From a checkpoint of a small transformer trained on Wikipedia.
Architecture: RMSNorm before each block, rotary positions, no biases in attention or MLP.
Training: a variant of Muon for these matrices, 955M tokens, 7706 steps.
Each number is 128 + 24 x the weight over its row's rms, rounded and kept within 0 to 255. Layers, rows and columns count from 0. Numbers have three digits each. The size before them is the row's rms in percent of the matrix's.

# layer 3 MLP down (transposed), 2688x768, rms 0.0569, rows 762-816, columns 256-383
102:126102150110130125113102188117148102133113132146100149098156085112127123115128137122117128150113128109109150130127121162085143151150138183127157116165102108141141131117146114149157151136106131123144127121148116141154113086116146105154109156162101124113154138123106126167143074144116144158133089119124123092125107180131129153157153153119131130140127093114120159095080118122115103117177
098:139152176127135124178135121150112162125113086148171130150092121116128138148121083101083113146092115112111125082078071130153147091133146142112104129133164103127132153125119129138151128155136115137129141115087134130168170121117142123123174110143206112147157098118115185105138090108109131097112146128130165132133146122152159141114158141180163147118149120138163134129129154132116167121142
122:158089167161152101127144069146133148125114130140080128069132118142105154127111170139161112122094123107138117122098147147081097146150114100128137095117090133062126089157145147151170144096104121124117178131103110095177159113128103144087121137144139100132143124155185118115135154157109133090120071145143110115145114122119111097129130162132120153104132167155088181127136156146099112099106
091:124119143139147151131126125116082076096148152103109163143105170112119103154147110125110162164106139130131110107141155115151087108142116156083142116098107160162151132167114122123133146094123147160112113126130145142179112134099139128124118086135119126169179118118084117104119153102118125135155119126129130136121134088111105138108108150104127128128168115168141088095177115135119143121130
097:110142123128162068157101168122148091113164107131137105111154134145069116110141151104157104143153131120121091124105124115133102138123102154165162117099158135109153136155079128096139117125124151116129120152081126091100135122089124163130153151161174116146115096139129140116142087132108170151135116165128114140149150094130104131123150107159146121085146120141103113106134105121127123137149
107:158097096122110138146159150176146136120142117149115184123124190090145153121118117120119135160103039139155086134102147131123117160094110144137107114097145169120137120093095127135101131120116117149131158133122112149210123142118143145151122168109132107115138117117090140125105140128103150124147118082100150093140193120144164113156121155140121103136142113125110150126119157121119126092112
111:128139165102142156146128129181156139161092154135178133144136127128144118133123133115122122137164152122149162087083139147110141139148092138108088123150139100130134122146122144116078129111113110118113113117097146134152084149081140092161191132108149157106119086135136108151102108105136092186186134123121143168125102110143178095102150146096119141114147168108139107127154147141118088177153
097:111122089129157081078130106099099110124143119141149170094134205153156126152131140111067110103149117123140119152136136159110101147151138145127110129123101146127140136105138126166083143115162100163083141104092112113143120136100123140102130097128142137170177142111095099143148098115123136102137076129166113135133133111178110133121106141105101131169110142109144134156148144121158132111114
104:144133104136127143104116117123156117155156122143144107141166143126109101092118120123149143107139134129178156122101120119113123114139157137162124130138109186119152118135115086154119096121153155143110135109128117112150154159140106129105094105113128109195109141105147105135093141129110112143134117180138152133113190143160143123133116110143117104113110180127116076127136159109140170128081
095:105145098137107114130133110133160174142119170131088124099113116131135166104135099141081111180146115091154151109114085084153173130182144153140111111149150081131137113091107120132111150131153092128143107117105117126114151159128151161138143130135152162122132111094135154136130125091123155136159107122113159134105098099108109135119130132078156095108147095129108110147125111122087105123090
101:109125119106174117126103118142179167140096136130131108101139133125185149144068139139181142151129151137137145155135096146132137144115131129120113136153131112137105110095079121133149143158091164153126138098121142169097144130120091136112153149130144156112134083089175090133151117152141140138137110137138129097142203105127122130164154140162090150152120121142170168136105098094132106178125
099:186143132125087116132160162116165119146109162086165148067181148157111103100132102113114082148119119157106128175144121093158074104132158100112148105144121136117094147114099104110136096132123129130121128142111108135074127114080106152150123136141115087141129115146105107087103157089089124133094125126148119133112136175139129153136101142135113086123112087114144166124129122161165121116099
102:122165069105122133092127134157113110127144129098084123167128105124121109104094123142148147141129130138151145128116099129149115128130159132116140082109140148133158118176103128118133110131103142147131114153150132162124130143139107105133123153131134088120122085165157131106128088111128116150128153118104127082126149087110064141083135136162136077129116126115149131116093139083156094160138
102:147152128122094140164105117103114137132133158166097175138115146094130128157087135167108149117114107110087142120062134105128133134095143127135184150152140157126120117108165106119154089093110077108145091124121151127127114135122141117150127109144132125113170143119147131112120161111129138122079160155119125097100108078147122156099138134107131116099170138150084134086133180133114117159089
097:159146145137125152112113096140102160124151151122160152091120091116083122119102140145077127139109107155141151150117115127155056134189112153126082087117141120136101117107126117147142103086147163127160141139103127133104165083124096148170132158156157182090120168122121169159092113095119123081134120121123166134102112118153106157129103185145114152163171096126084098158128105123141106113160
100:156116147050131129162073125135128157128136109134121141122190134116123112099106131124144112142100116145096150140133155134132152134137147150169189126120131147136158152097162166118118158137156114112137172124118145118167121113137103132128147076157156123157103124091123130098088171138167146159162129091149169130130138100137139138117161168124099116149138120126167096144144127135118149107128
095:139117127125123100108144141130137126117154160119126172153186129129159141108123161140145148116137132125139110129150093136110124101107108171139084123129095134157130109113102145126141176108188150154120127102119145114140089166117124112107144125107141169118151115083112121146097149091079102128115110147142127098094086082059153111155165160088114085175059139135069102093112150113122119101122
096:143115131090126165171128156139154107157126154150152179123107132159162105141113163139092129129133125174108136147133124143140100118108152120183127153153162111145145135130120104146143121129105130101167119164136126127128135144156101146168112133105101163150116104116171154126171105145132132151127152123152183121142120134124155141138123099145094095099156151137077114154148161089150127136137
099:146113141115141121158148161140111106123174108113114138133125133165155097143140081155109117090129181123111142152157174105133140116115119144127181179129108112144118137138150192115160121107128105110132122147104128134093129135121072166143114140181132162138107166163125144098170091127136134137095094115130121126158140161127160129144146119148135122120106115128194187135167199155100118148114
095:109118116122183136161138112141117144098073113123108141139154175126139136134147097149074152135127108169113173119144078131138171120098157143128090138138120108134122135063140131143084087160132119136139129137106114113120143102090104114088133173145132131132124140100111130121127148118153134118169128134133106130096145150102104150108126126129128120115121125117080140152148124099107122109109
101:116100129123153127152099135120102100146124097116103133108131122130169110125173140161119131089152135082149134119197105146105112151113125120118142152113187125128147126136136144119142083137143139067142145091105146117123076187079117093123171118118125139136083152101090132126143117102096137139166105114120158160120117130095161134130132189141105095167120130113134122077123097143126160134152
099:130118086134163158128142102172148113141123125145127118148116135143111073132131067160090118119123120117111164124146122127097127067133154101091143124140108103109063146079140121162175159122114154143116142125088117148135103159116165166129111155063122128161123081109149113104114110171139137150075128132092156117167111131183124144125135140117162100118098139129121124154144116128109103114142
097:146082150132132145112084143115128134113092097128130151134191091132115111149109172157092095135124145120141130104104159134121102147166164163124140128088154123116090160125110144129142146131147132094159125111094101157126130093162139118146084120128160120174150155128160123122155150121118130095135129174084148126102157124092124136140131103126130110133149185133144153091093158113150139142126
101:156161145063093166130126122126135127175112133107150099147135121138123092097130195144133124123148097194119109121123111164114140133145113175120119119088183129188134087124147133134129094147117120145184096118094154097069141104124159129115122116141139089120082159123131132149098151139139119175132141118119144091204118153122100154106113103107075145117167125114119116160188125105090113125140
092:105063139100135158126121121150098136153127134118120142134108107140136099090120090152127149133124132121059153129088143103154154125124147150123129133106105132092091128090097183093136136105152124130119165110095143096110134154102079203138127171124152125129119150114123142115110132099137089142132146157140106157150133150124105121139084139137138135122128150107113122092171063122117104117122
099:147141094120143145090140102140131076108089135137104117119127177137150201146153172106088072139127152116133115146093116134089100127101152115114152101128149083102111159138131103130134143141099153146121140167147157108137168112154135154118140139102107167118122140079155147116140116092108073149143129104155133132171115105115116081139163087175137135119111101098111089153143117121116177129127
101:094145122145126140113146181151140128101117143123130085156124101095111056140129132137130152124121153143120137153128165115095116150119100120123142095133101106146136098157118147104136138155142125095101135104111150122139113158179108100132103104121110127131122114133128110143155113111140125157120082129133118142170125104196073147168133166115109126185144178143116108141109175154110127092156
089:159168108102128144109128132149154111128131149112119140147126108149139168133137124107106119155132151124131114099131133096121122038066088092133152096083114145115137134160131098133135148131135152097147135100156139117131101138127169145140165072127165129114075157115124131144116128131122137125093102124146164087160144114101134112153123116142143104120187178152111112133130131119157150122065
101:078167116148101154106125107113131141159134104118189113137114099158162123105098108146102159155110133100134148092114137151143136133091126134104146115156096121138158097116082058119134163158108133143162135153154181100141118096135096118114112082115169145163117120138126127117154131140151087127124083093154133116138136134112057101132129114102112120128148106111093119091139149126145152139121
100:110079123107137166155119127066155108142111113129152144092157172126139104123159115117142112154158144141071084120119114125163126088124093119104135147110150152179147135198130132128134145152139117158129097089096174152091101154152102103111110109151137128152135143128188138131107136130132106141134127145172113160114104133142129153111137138166115155089094168141104093056091101164110113132155
097:130169079139113123156144130185118128148121134099101127119142181127147126125106108087124169119095154144161125145139144159133129150147118156131137117148101146141126118164146127137132117104174129178150149118131126106140186125125112139146120130094128127139160121105223114136113104101121188112142101105155130162176098103111085158123181144111104194164135169127118119104124091119120125120135
097:157122151144169146136158133152134161100107156155157139099143133170079135154145058183086104137130152161127117103125116130129155134132175132145132155085097137079119123138133115147115183109117130130160082123090117113135155177151190103108103083130102103127100122100148104098118116119169107094109111141125169119116080138145116113153159095147113127116110128119125091136165125088137119139180
103:125150072080096159117101111097112119157150129102132116090112097120109148088081086107145127162134150116175149116106120136148146154092119158120127121152136177178162089106114108112109170157157136182101161115128148133120157087106109168148102110146146095147122100080140134129106144165116159110154104117096127144123158131146171126107088109096116140148131099140117158129148127153140090153120
092:112133168151139146111104160125147098128131083093135171115131115124093119145086105080092127163123166200135145114098108152148096113155146118133136096137072176150115164118115115151144070117147113108150136110113145114119107099127162156127151082173161136122116113121128122115122086133118180128110140129078134107119116192161097138130120147088139167150138164130105156134123108109125123125152
095:106116116135153127112170152133149105117143110074135122173101111099111118119168120144139158153117140110126127150076129144126138134104114111152122126080109135141099094118099137081157156081114087135108151145085115140149143132111112114153117115097155110146094114135134157146128135130112169112154124141154111115124075137118123153135130154114107128150108142114155112173130136149121084144117
098:135170152121167107123161091116105098117132081159096105130130167116128114096156171106140089122111156142164121158093107130116142146120110135097146054124124151113146129154137134151173155114107118115106130116126069137129132136172099138133134089137131111096145109163137134118057103113127111094101151112159122145151127147133146164126107123119114165168140087106088112094148136152179112124133
098:100155108157125116126099121110105135163112143088150141132184195136086114170130136126097155165099108126175171150100141130098138118094155125062129140131153125124138111113126128116175141126156151160180153135118134095130123130112096123118155131124131146152133146148189124101071129195160171117145128140151129113140113134132148107119108137191123146168122156140154118100124191115153130140152
104:157097164159159142138125115118080136120137084111106129120075139136122128122105124142156108110116132137087146143121154162145139124110086140130155128138146093142122113115118141135150079123151117122119104145117095139112139125100134100110113166161112122092143092122142108144155090173124118150141106141140174138102134146072121126098080126136106121117131136149162156112112146116097124095129
094:097134104156121159085138107142120131098155140118150146165134114142105082116123172155133093120159148131162117143127126146104117150096109146147174121157149125136115156096130145127151139126133105128184141158118080146100110086086098136111145118165115162114111115100157138127126109150114110170142144085155135124085153109129124140124134112179105142109149066121105113119116128097181117129138
100:124110110115099140109168141116154134108150114142148159109135077127148137103125129122141121126120123094155124093134147112109171164091166110111131090122107129105096111162094133090126130110145093129122101101150145124096118169157127143103158136103106140129097130134120159101101162119130094146073155138146134106108136143120129104111104103134121097126117113123145109152116149138118084084105
115:164100108144108071102092139181140134153177110082141106095133160159142136142120101137127128117167177137118153162108144171102112157128153127146146139160124105154106123144174159137113132126117148139168174134169129157123138119123156136138098135134105093101099122135117133109106123092127129124141132147107150124118137159121115110169115143138122135139123066123109119173137079122103115117107
103:101137183129127123088105178113097145147129144169103126092158119124158119093120148129131136112162156149168126106147131152137140153134118135083133076122134076119139184120143121125145110099130126114153143150137145128141102156120120131095127136113131150118105140162148141149156156130093164116115130122132177119169131163119148113140135127109171117128189114152120137128092126166138168114115
101:123159155123112094112154097155107124131106171133137113152120107186146102064106172173136181109152125147169128093122131106130152139078130161117092136136114132133116121120149131126092090121119110110135108150141133163113101139161101128101123102116113158098103127127122114167119099154124160117137096119118152104146164095126140115133149143119115111159118131116137070103130102136127135129123
106:114123137146136122130112059123169119140157118139121147141105132103111143111173123107119174149122119094155113125135157132158103130137214115132150116124143093107123184085128162133139157158120117168192133104147112124101109129158151117128117127157101096148094119141113104153151174124135157126113138110127141130128128127108131151124080134115096182151106144119136136165172104141138140127123
099:112114142116155165126131108147132103092143147083156121122092130113145156156138145128124113110099111140130122147097125155110163077111085158123117122161126106121143149116120164120149103094101135177167146122119089136145071110190157126121118100126180112148153150088126170091074100120115133120121125165108140126136128150079147093176125123174115161124138113133157122107083123114156106158101
092:149127144126161154170104127162110137060128107153125129086148152131130155130139149145117131135091140124113100126163122096086147105118111152079124115120124119169049085159152131150106125115150126152121155128119154116138070114130087154161131156121127114143124100093109154109078108143137139108122140106134152165135150118131112118166135138126147127114148076099107116129131133128098123133127
115:146097130147118132109125177145113162139104144075149157130133161129111130097100106146156123117109138136128135168147126098117092109115154097130086084130099149139093096120142145150146114135150116103143102111114089156092113132140121081113151112135124115106171119136108101129088105068086088125112119153144150144112120135141150155122123106111089124066127125160139166127136149150152126119123
096:150164153112117132124114118134176128159151105174137143116156122114119169105099096129105074144144124114097087115128067128136150135114089144105123164132130095125105107142174118108102096156108123169104139114107120111162111176135107092184132156126116121127116055148155114152128135124138129105142099135130144160133113143080137145120109106120165115115148126154117119110172085165151104113135
094:142113127137116117126143133125139099126148152155120122118137163110132100147126136120092139151122092102128118104116144103119168131184077151139117081119147085131081127138167139108109107117171132190122135121142123122143128133123107107111079122131106117102121150161132127121140091089113133119136086143126134114173147112141135138109122138150154127112085121114170138122168133119113084134122
097:148113110106107135139153134174128163155102108139182132121140127090143136157116131150134120130157099155162108160102127076096100096072177133068159163175125069120102093115117135194154170124095111099139134154123118134077113096121144147105109171106128112111148150096113142128155083099135156092102103105052126138140102132138072126112122174171069106147100108110128133102132168119111129095136
103:207088122107129073167149131123175111108125099114127095107145136168141123129112099108104113105126123059130147127099135099113104141101117117113139136144154122134148100135097110161085152131156115163096111156109145131158120137116105156073095105156156113135092125143136125135130129145125099109127124101121126103111090117097140147127156126110131107128079130112178068129124127100137137133118
108:138127104093109118129124124124139116124134132133122123150193150108166106118115172150127093110141135140070152128170114119126161123147116158134120148091130146125187089127097142073126129118142098163110125153141131100163174080128117133096122106142168093093139158104150136084147123129171163118093162098096128103175131117128162117132152117155118107125104183157152150149102113132105137139167
098:148125120166129064123156119146131123154117132178117100115105154108150162108093152101089160106172152151121122124134108079123100173109150130109148111106148147136122206189096137130141092140112109150150096106136150119128166105117155112118137150135144135112148125120112110147137130092161109069098155106136134147106131138179169155129130108104154145136107113113161111084105124138117139116139
102:103150117140170104128099101155110201121136094128153148117138132121086103103181135138160125167147109121095129127106153173091130161120119133127135138137153107163132141105097150117122106142113145132128123102099085110133131098110140113135077099121119099156148108126137123158096136140155067165120155147111136129160136122084139202141162141131151139143162148093083159185141153119156122107133
092:137151137103116153138126139123172123140126149131120153151150100124110121131084111130161105106096148134135115109132117136130153160140124106104140151097109150122157156122074109107076112132135149135124119172141157121099087160136135161107174163132096122161096093086143149136158137097151100133117104102130140118155156137152143152132184074189177130123104149137138144156113157129127153136144
# layer 3 MLP up, 2688x768, rms 0.185, rows 763-816, columns 256-383
105:126141130125123137146150110105101127095097115106093072124130152136158136142117151174126149169139142155146150148087093072092152137142136079148087137122127095100111099122097107140099114110150131098111092119108097142167135122104127129163140134154148099150113125146131164153132215111128138094136157122132134098153127139142093101153105110145126108101126101170127151138119142096105099142163
127:144139149120150097105111132171086135148110172088106132124116160120142132122136188129123130149133143143123147120121102113117133085173127105123134105127122085137119068157143155129156128127123145095165117147144136100137156136111080171126108121148156151089179170099178096119132111106131161099156099133168145134142119096146103146112124147124156117161075147121114126121126170152095153114128
092:134131155126136161129161157066109101141111157148132106136102107105140157147100114102093144137141134158107124138130111110165122148152140160118131139155115108090114092096092109148121152138141111083118126126116139152133126120135154123130142153145091157094141138163139101146175111126148157054146155141161086107113110132085140089116148121099153117174142111130159146120136090106109089116095
094:140127115148153143147077074134144145077144137154113117129168140109090112100119126125109141094157154095162130119091114130113126133157123096100114118117151142131153156119152129137148120088172138100142113121094158117100143143136107133118132176144112140182136132098111126083130135135127143171118093135117125127130154175098124154148138157149125138126174117147148119150139152101100157129132
107:169117179110111080108080158123110116128143107106109120138122138138114150136091119148154158084141113057151139085113094124113140129109133135107153118117153128130122182080124173122103123147124124139100097118137168149151080150110158116149146084091113121106107148126089097146186149146130081098118111137105150105091160099128180105116091151110133093107135134119111139161142134180122116109100
107:127135162134126120121137113139113076151103145136130153202107104122104123119149152108165126147132114131128176128130146170074139174167095131131105139111130088134135134068123125124124147165105118112113105104127140131131128129100110086101166133134132154140144150100141134110106141091154129113124115109170127119124172130101130194140157171125154130110178145114114133130075105164145135126091
100:124104124135095122098159149122176124153140130180121149156134154141084126133109117146125124157076126114096137110147142104110161115139125143098145127137120146118136171119102133158138103149120167111109098104149117088138161125146124118118129129162125165080122119110137138131147136134123114128141160098139088159148109151191147133124157134126105130123088084061171100122140133166144112126122
101:118065140146108071097131147162189129105130183176127144141105079184110133147172148124103126110110141089141130158106149104099141139112165166131141121166162107137125111123081138113144088101118133126123133092160171173141104133069140104106110167100145130121157114125132120107132114109110106145143133133110080138084164125148104084108138090115130075133140103153139120131115118135116131128155
095:121133128155158084109163120152134179092109145139120124156116116092168130125146132161059158191188147117137102102141091088118154097134158143152100139133121149167134137139132103126136151133132133118137130097129104161084138120126135121121104158137096155093127159107120152131117116104088150116137104095105113129131124094103116120105161110087176132120139106116128112139117109117098112086118
098:177135122098124120134120083127142140075099108132098105158146138118146117116097129142155102119181126136130119134127138134149120169176147144127153129148139109172099133168104159128101149124120120161139139086115165173143117115104083134124132156130093111177162108107183121109139158171096098134159113129147129095093156128095148132142148119145113102104155179152138137131127114147150129138140
099:149094124134123154123147123100135144116127136113143148130128112110115134112124126142118158135101074176115175137148120143103149138079138113164135109110142125150133121127135171125132135112109130181123117111108139178140144125135148107090124114155122129115117125146119096164144125126131143112112119125156148109089162115144162169131129064108114155108129115145136142124116136200165149133095
102:140112172127167129118122129147108066110120116132100143145081144128092140111146130136118149172124130159167102120103145152109163106174118111125131118128115128134119095202138106135129097117098141113154120153147112134125146136159102140111125137147112139114134082101098133179116175141141132123126140103108127102107118127123160126126146141179100114110110120141157153101112111113153102081119
102:105111129112129097145173117124149096128122103129171124149136141150156165159106113116135095128140140181128149141140116158162128134111144104139120104111139118112162144128151103103121177135143067142109086065144154103190156144126098143145115152112127147148153145131124167191071137157095147119148088141129129133167180123146134140139118151144136113094125134090132132125106130099137106122146
094:147082142114158132153096081166122116101128132127110098104134098090134093171109169119164096126169133116074130170143143146180134148141165135147123062163124139160116107119064119102059109141133111104144101170096122169120136099076128125097128104123126161106126118145124143155109157100145111098146124154142138109107134082141117187151140118152138132106123076108110105162144129110129144103141
102:085122160106114111131177098121165072141121092124113111111074105110137140133099137091123140117131144144150153135141149144171107117163121110142129139149158114140152113157186162150128121128087115180162137126139119129138165124124122096126101117108136115199113092103128147171147126103171156126101116122109149130165134097139141098106123107139127143118141113139154148125126146134102175120141
095:119080111143122121106137143152147126110108160145118194078120123136148108114101165144105113101141130097125124113172152177119126120115124128112098123130094137116160160135139083129137147101175140123165108108118170126126145129133104143148108125160091169135114126102104104121129151150093141143058087150123091137138141129117157117141153147107064145125140149152088118124144122136106108136137
092:126132142131136159118107116142130139113146161113119129170104155179155114116143124123125144151145090145155100130139154117124132115088119096125148091130130149150136131160120105141181096147144132132149153148139153096100162092092108108121144134080071134099055133124102183129163137168162113152140131126163147117109137085110141124114141117110125087105121119117117128173136146142111134151153
100:097151104071115116133153150122137122133129143128131116116144100117125136109109145133109102123156101118110139138113163096136133123078128116159103210136115110135112129128111138130126126123126121123103152150135087130090153128101113124189101148128150124124168119177129150133113134181132115116114099124068128151113120134136109093106128098108118118142133141133147135091157150107121141118114
096:089097128129098136106141159105114121135135123159121118097118116138118159135152140140145121104118142139145110130125118131129117088107145162084118160066127121146152182121151114119150138123142092107145146156090133118174116127099139118148151119180107094124125093111136120110083116101118113134166112139175166157135104127147113108150138109161107164138094104171143109126136104141053101101142
105:142116162125138112164139133168178092143160062112120085135087075114120133141093141193126106155133139097163131142140155113106139118181137121129065103115135115094067146143138132173116122126131141109156136153138129167115097144120140084107107109130140113155126131100129134134081114111129115158126124162114185129114093125143128089127121140098103129179170100096104145105163117133127123119146
101:103118089147117142102165151140127118147103138131113124119089115176145129138141125173136134122130153111102157116118118186140125126115135111133095139137122130103111164162119137178151118127095144129170137136114137108176158156150153140141108125108138124111134127134173180085173121178118114144136147120134070142135093161118187148135126110097148119098092162174121089124121144092130120111071
098:127129177102146144141143129097127086100123074134126120106125130173115111106133109130151146155100088165114133114118116192143101137123119134118146132151157126103164108091105096115128118137130160140156157114105163096134150133150191129124140145074140118129110127180115122140110124141118108158124098083119112152112133104130085121105156162120138147084149112158095130138116146161156137083120
102:137112137091117121126124152093138099127128120138101163146147127090099125161131106126075132141154139082099152093119077132140120142111107134139140134098133156119109156153133144150070133093122152138120150118160122141115113160117105153127136104159137081100102143145073147116099112090094103130141095114104115124138128175107149109146146161162077121112131136135184134131101132147138105110147
094:113122117117100146116145108140157124126155106106113146119147149105132082126154085138127159089121137132110170119165150124125140129185135149108162134148130119130117143122150122099119096080149104103074116096149125142102144124155089130097097114137151154094168152117123128105172125092116094108129153162096168108112162128130140165102104116153096104091143117084107116140091141161091144148116
100:163164096104097119141115119108175141147100095147188117151088096092135159124159152128144120112100109119109162126123115136114117107138099128133142126155126106115153157110125100101130128138141140116085084106101118099141102180126141120116114136104121125133079118119150150125142147118122148151150157141110121113124119094156130123119148109154147122124101147139134162158147069122125099132139
101:109119179135135114118077135151186116140112060143126072135136120119111145177123114120108120128131128154120152128144133093110113136112142137139171137125136130100133098100164161115141109110115135102112143094160160128148120104131104178121126120100083142075132104126167098152100129114152107147120094112118119095150135119144127160115132160143160085131139171074135087121103144095133095117126
093:104116143126158149096157139147121100105126160123106099091162139123147088127165117092146138126111137174143056110112161172147115135134119087130110065124107137151172126103109123099167147107073118140138123117138145115073115109142141144109138192074136102130157161109123133120150110173121147134148155052126112130154146143113135056093131095107137160178141132133133124114142159147105173092123
099:106119166179124107140092123130140142122125134145164120113087098139124145055099155103105130105126113111117089139107119110079128175145126134092138161107133111131212088146105109122122108136117100146165108125138118141142133138173099169139134123147091155144196096099154143156141168110132111117132087097137103136121124153084132164131146104089140180113133091099140115103112126167094121139132
105:104139122148109138143093174127086127160094128132121134108086131131112147095129167148104145114158141124115121100114141165141126106126150090057074148134090138103113145100110135092113154155135157142120150105133098162168128135138140157118100171142157138070169194092091126130100109116141096127149114165123151093159094111141149099165147105176119158174127146135114124152120103166134155153121
095:108104120102143126169141142146139100081115147161124089089162153141121152102156135141107154126108131119122105135150118135101154130165124144139102139131113120129167174080117131097093112137139090113147175105077122150102130180114127164135104167135144152106122145122123079136123154131101153112135135152109144141127150135132115109146083105105179162124161120107167098174158122119141152113108
094:104122119138141073128107119102105129073167138071168110064131146154108143126128126185091089093140104131133118128146139145132171155141145131154142075147105104137105142141122111134123163143105150172115128080139117100138114179116135111135127122193140131163102135132126070117094160105135107117118102108117137102135153104145152121132140100161116142137151104110110101150170153114174130120146
106:123136120108135161163177096078115123135098123148133132139135105102143107074141109120172116093183126143135127146100148115102153101116144115136150125142120131132137134084144099093129166155123140142103119116138148144180126137095085131130122109135116122121160127156123100149129148149147143132117134123111135082126126100069140130087116138115122111134168107104133109118192077132098172082125
098:114136134117137157134173061094144136144096116144128112152170162110122138131112097142146130148184088131119124147132112104115115148097122147109074160084146144106143138112150154146129163142103120165105154130164191106160110127144133072104111099126144136118153174123092112122137132161110138086172123140109135172127135138104119095115143133146120158140127146156124108124153114154114095140100
098:119132121106117101103115099133131155134109125167098105150155143097090124131156160111144128104130108080123140153067143081107135136154085099167089154107161115165099116080123152101147109149152140134126109119151113150140127126147137133089129104131089107160075116091091115124113126105093110103134133094098112159137103151112126151116121133103144106100165120169119110162155110088132118157127
100:145164156176129107079089121140126167137087115163073118136125121108131151100129132150147150166130124136150145164105109118097130137128154140103126086121122113087104129106093110148126095129142133134121066096083108116097150174125134119110108112114139127105117125146139114121137137142113099146133088117118145117138107128111126149091102132112162142151178133132092138104121153130088123095152
096:164125156118082110114153111141109160156114140103072125123114109124122155155101166131145165151139125118099182164113150101081134156117142119141130142158160104150104117120113139155162123122129116141125138107138090105103166119176126112122148133132122130079121160131173107112107095150150156128145129087134122128093168180080137142142129100173133139178120154112159125114147135115123120104162
106:118107156148118123135177082134088091170124109123134154117113129132104147126130142131131140115123077100092108099123166158120105137158143120125126109114101102186118116115189124130150127143095097097101136100131120141170134115107109076131132120126129109160163143141154174142144123120129104078135114149156153120145138127127162168126153123102092173125085105144129157176134145133074144116118
092:143110156129111112128142134080174131077108117154118127149127123151138104142091133165164163141150152104143128166134124107146125109137118112128119090131108132167163134122138160098132156086175110137162097142121130111126108109105131110129129134173142146111108162156116137140115146109100112120153116110150115112137144108172142156111140147133121141133135130145150109130149169100106114146111
102:137123118144118132124134124109131105105140106149122122153138131131115145116118165070153147121076095104165134113145124090142146138129136127121165124062086126161110134103113110143133116096114159148134132116130126111123125147137101099098127164137142119093111131130128102109154120129129115137145161127104091146124111124158106139125086105131112130123146127070140080118113129142108103097145
106:174151136103111096113123128126126156160138134143142162117189146091169134096102108159125131094126154150140133129124156116138108090101138148091141150133116140106128156134109116107116106099063096147126168128154093132137100107127139129103107101111155138108062116134143141126155106085136103120135140142112137144116124132092155119129166103135154130150153146091120160142157113110145134136106
106:107170161142137092109149110126119076159105086115115147116146132151148132088128131148107105173123150117158121192125113152113139128142102106148147109136147136120127114131124161089155103149169103144148197124095149097106170119138087103108171118130137107125131109096114121137136118113115132157159103149141111097122137129144158084107103110110118120149128112110162110130134154159133127124133
094:124117119117135136117152086151144113082115153088118148140152140146118156147095142153108131125099134127101111087174147130158151182111168127178124146167146133102176136125130091155128077188086119174126147112093113137095142138111102152132088133143115120142117122132105139138170120140158145128129170151093161139135111132134102134132087104107122122107138172141157122126100109128095134123116
106:105146123114075171167113067116154141091116092156131146135152120123130115139064136113089136083122151122155133127159154125108107137087123087117093140130087157112152133108121110154115189132094198157115111111168128134082124125153089090113114101117097136148124165129082091152128133134071137142149131181121139161157153080108139104141136153140127057130134163111148118157163107102143153146126
104:110148152121125147125104149120138123162117122129137126124094131143118120158091141113136123144128087093141098087126103147114167137125105123163135088135128120123149148159152155121093144132143173133129136111123086141118169126089096135148142106099109107139149137139069197153104117106096142119120142128155159114145174139099143099089123150151108100090152128142164151141116132107161122128135
089:113104082162140150153111140121142119101129105116137121149117106116162164167124127144138138102090134138140076166117152168123110108120123104137114164097119185116155077117123121115086059144150114111116102133098126137138109147130127120139142146125187112118146177123148117143160110089057147165116141148102126136165083154153161132095113134140121156156149154165206137128132132132125120121140
116:122138172118100095114135090118110162156135123091096123130166112115162073129095122095116177130161186112130155131136124108151125099129124137126155150128169134130113135124081156107165147126116130122148171119131133181146120128131186169172131101098108133136138107113101110116122162085148121153089134140131103111147120134145091096116138138148136110111148154104109135140119106119132102094164
095:112127127113140136151147148131119138099072174141115130108096109105104107081126108130139125124158062127147146127136135142107112123131128124166104117129128119169091129114117093178171116109127168099132149103133159071177120165102151096125135122165104181114119137108126126091132157144094141154122115148141175136095144123088125142146165127115139097070141113142123144141147140146123152173092
099:137094159111096139106075077129123121101164116130140138078157109146160128133095094138136185137153151113095102127125114081169133134096142139148113095138110149137126107094103143079140093053086110143150113132084164119134159124088167092145104124120145137098093103138088125119127122141133090142144138137145141122080136161125128123168120137136108158129093140163141125163120112126122098078173
097:158133153127137133129123122094165126131099110111097163123095164142130159117167118146148105091145150181133114129133151114134135126151118137122089151116159078129112103097134157114081123119122129120136118128102128143139133082128180168097137112120137136115163122165148097131156114100127185157123129080132110113117130125149137123132153129142125127142141097125150132102156116112154149126165
107:127178128150169109161130144116148140144136139118141106146131109124108124114144120129159142087115134174104163104128117113086085132130105148120127131137133115144085084155117109116102148165167131110129136139144144151131148100113145132147139163098124136126104105139124090176110136118104140150093153167129123125116140110116191158106163157153115103130120113135186181131150156135123093106115
101:110161147121149124150094143105129114131116099158127093157087169122076141111131179115119121126125122149109100120113119123143160152153142129149097125107161111137119134124135112125131112174116113167116144096140106146159166151141141099090137080141126092120112168138092156097127120133137137133167177132105157097173153122152131155139111148088147136093076115117106152104119136145115130142128
091:147113155138129129114115123143128143126144152163140126120113120136091168117126123118100174094129115124122133129124133164098109111113111129126114135111151171089143091145170078124115135117113109107112110085179152127122163134096137111116112109151111111172129121113141182088138132113138110121085144108116091145081146098115121102116160118157082107094110127093162117142088111142122109124134
102:120119099140151127123153164159138168123078101107089162123174087108128091134111113163112138135148156127138139203115119135148167136149160137107129158159138130155106132094159140085116147123104120134145100116145133122111120133132117117123140135120142126151135145151108181144151120096148140098128163142094089144110104135096132129168139108152130093162140116129116111189166122135103140158141
096:155118128117116106097123157090136175137096141151096142190131152148162132147164120154150092097137148132091104119124115127128147132129114159139143109166158149153124126137068180146113086119112136134149128116119156160173133121125122125132100114092107141132107092105104094148147161131141179143091105155120142129108127078141071081147149104098169122111165128143110100127075143133158131101116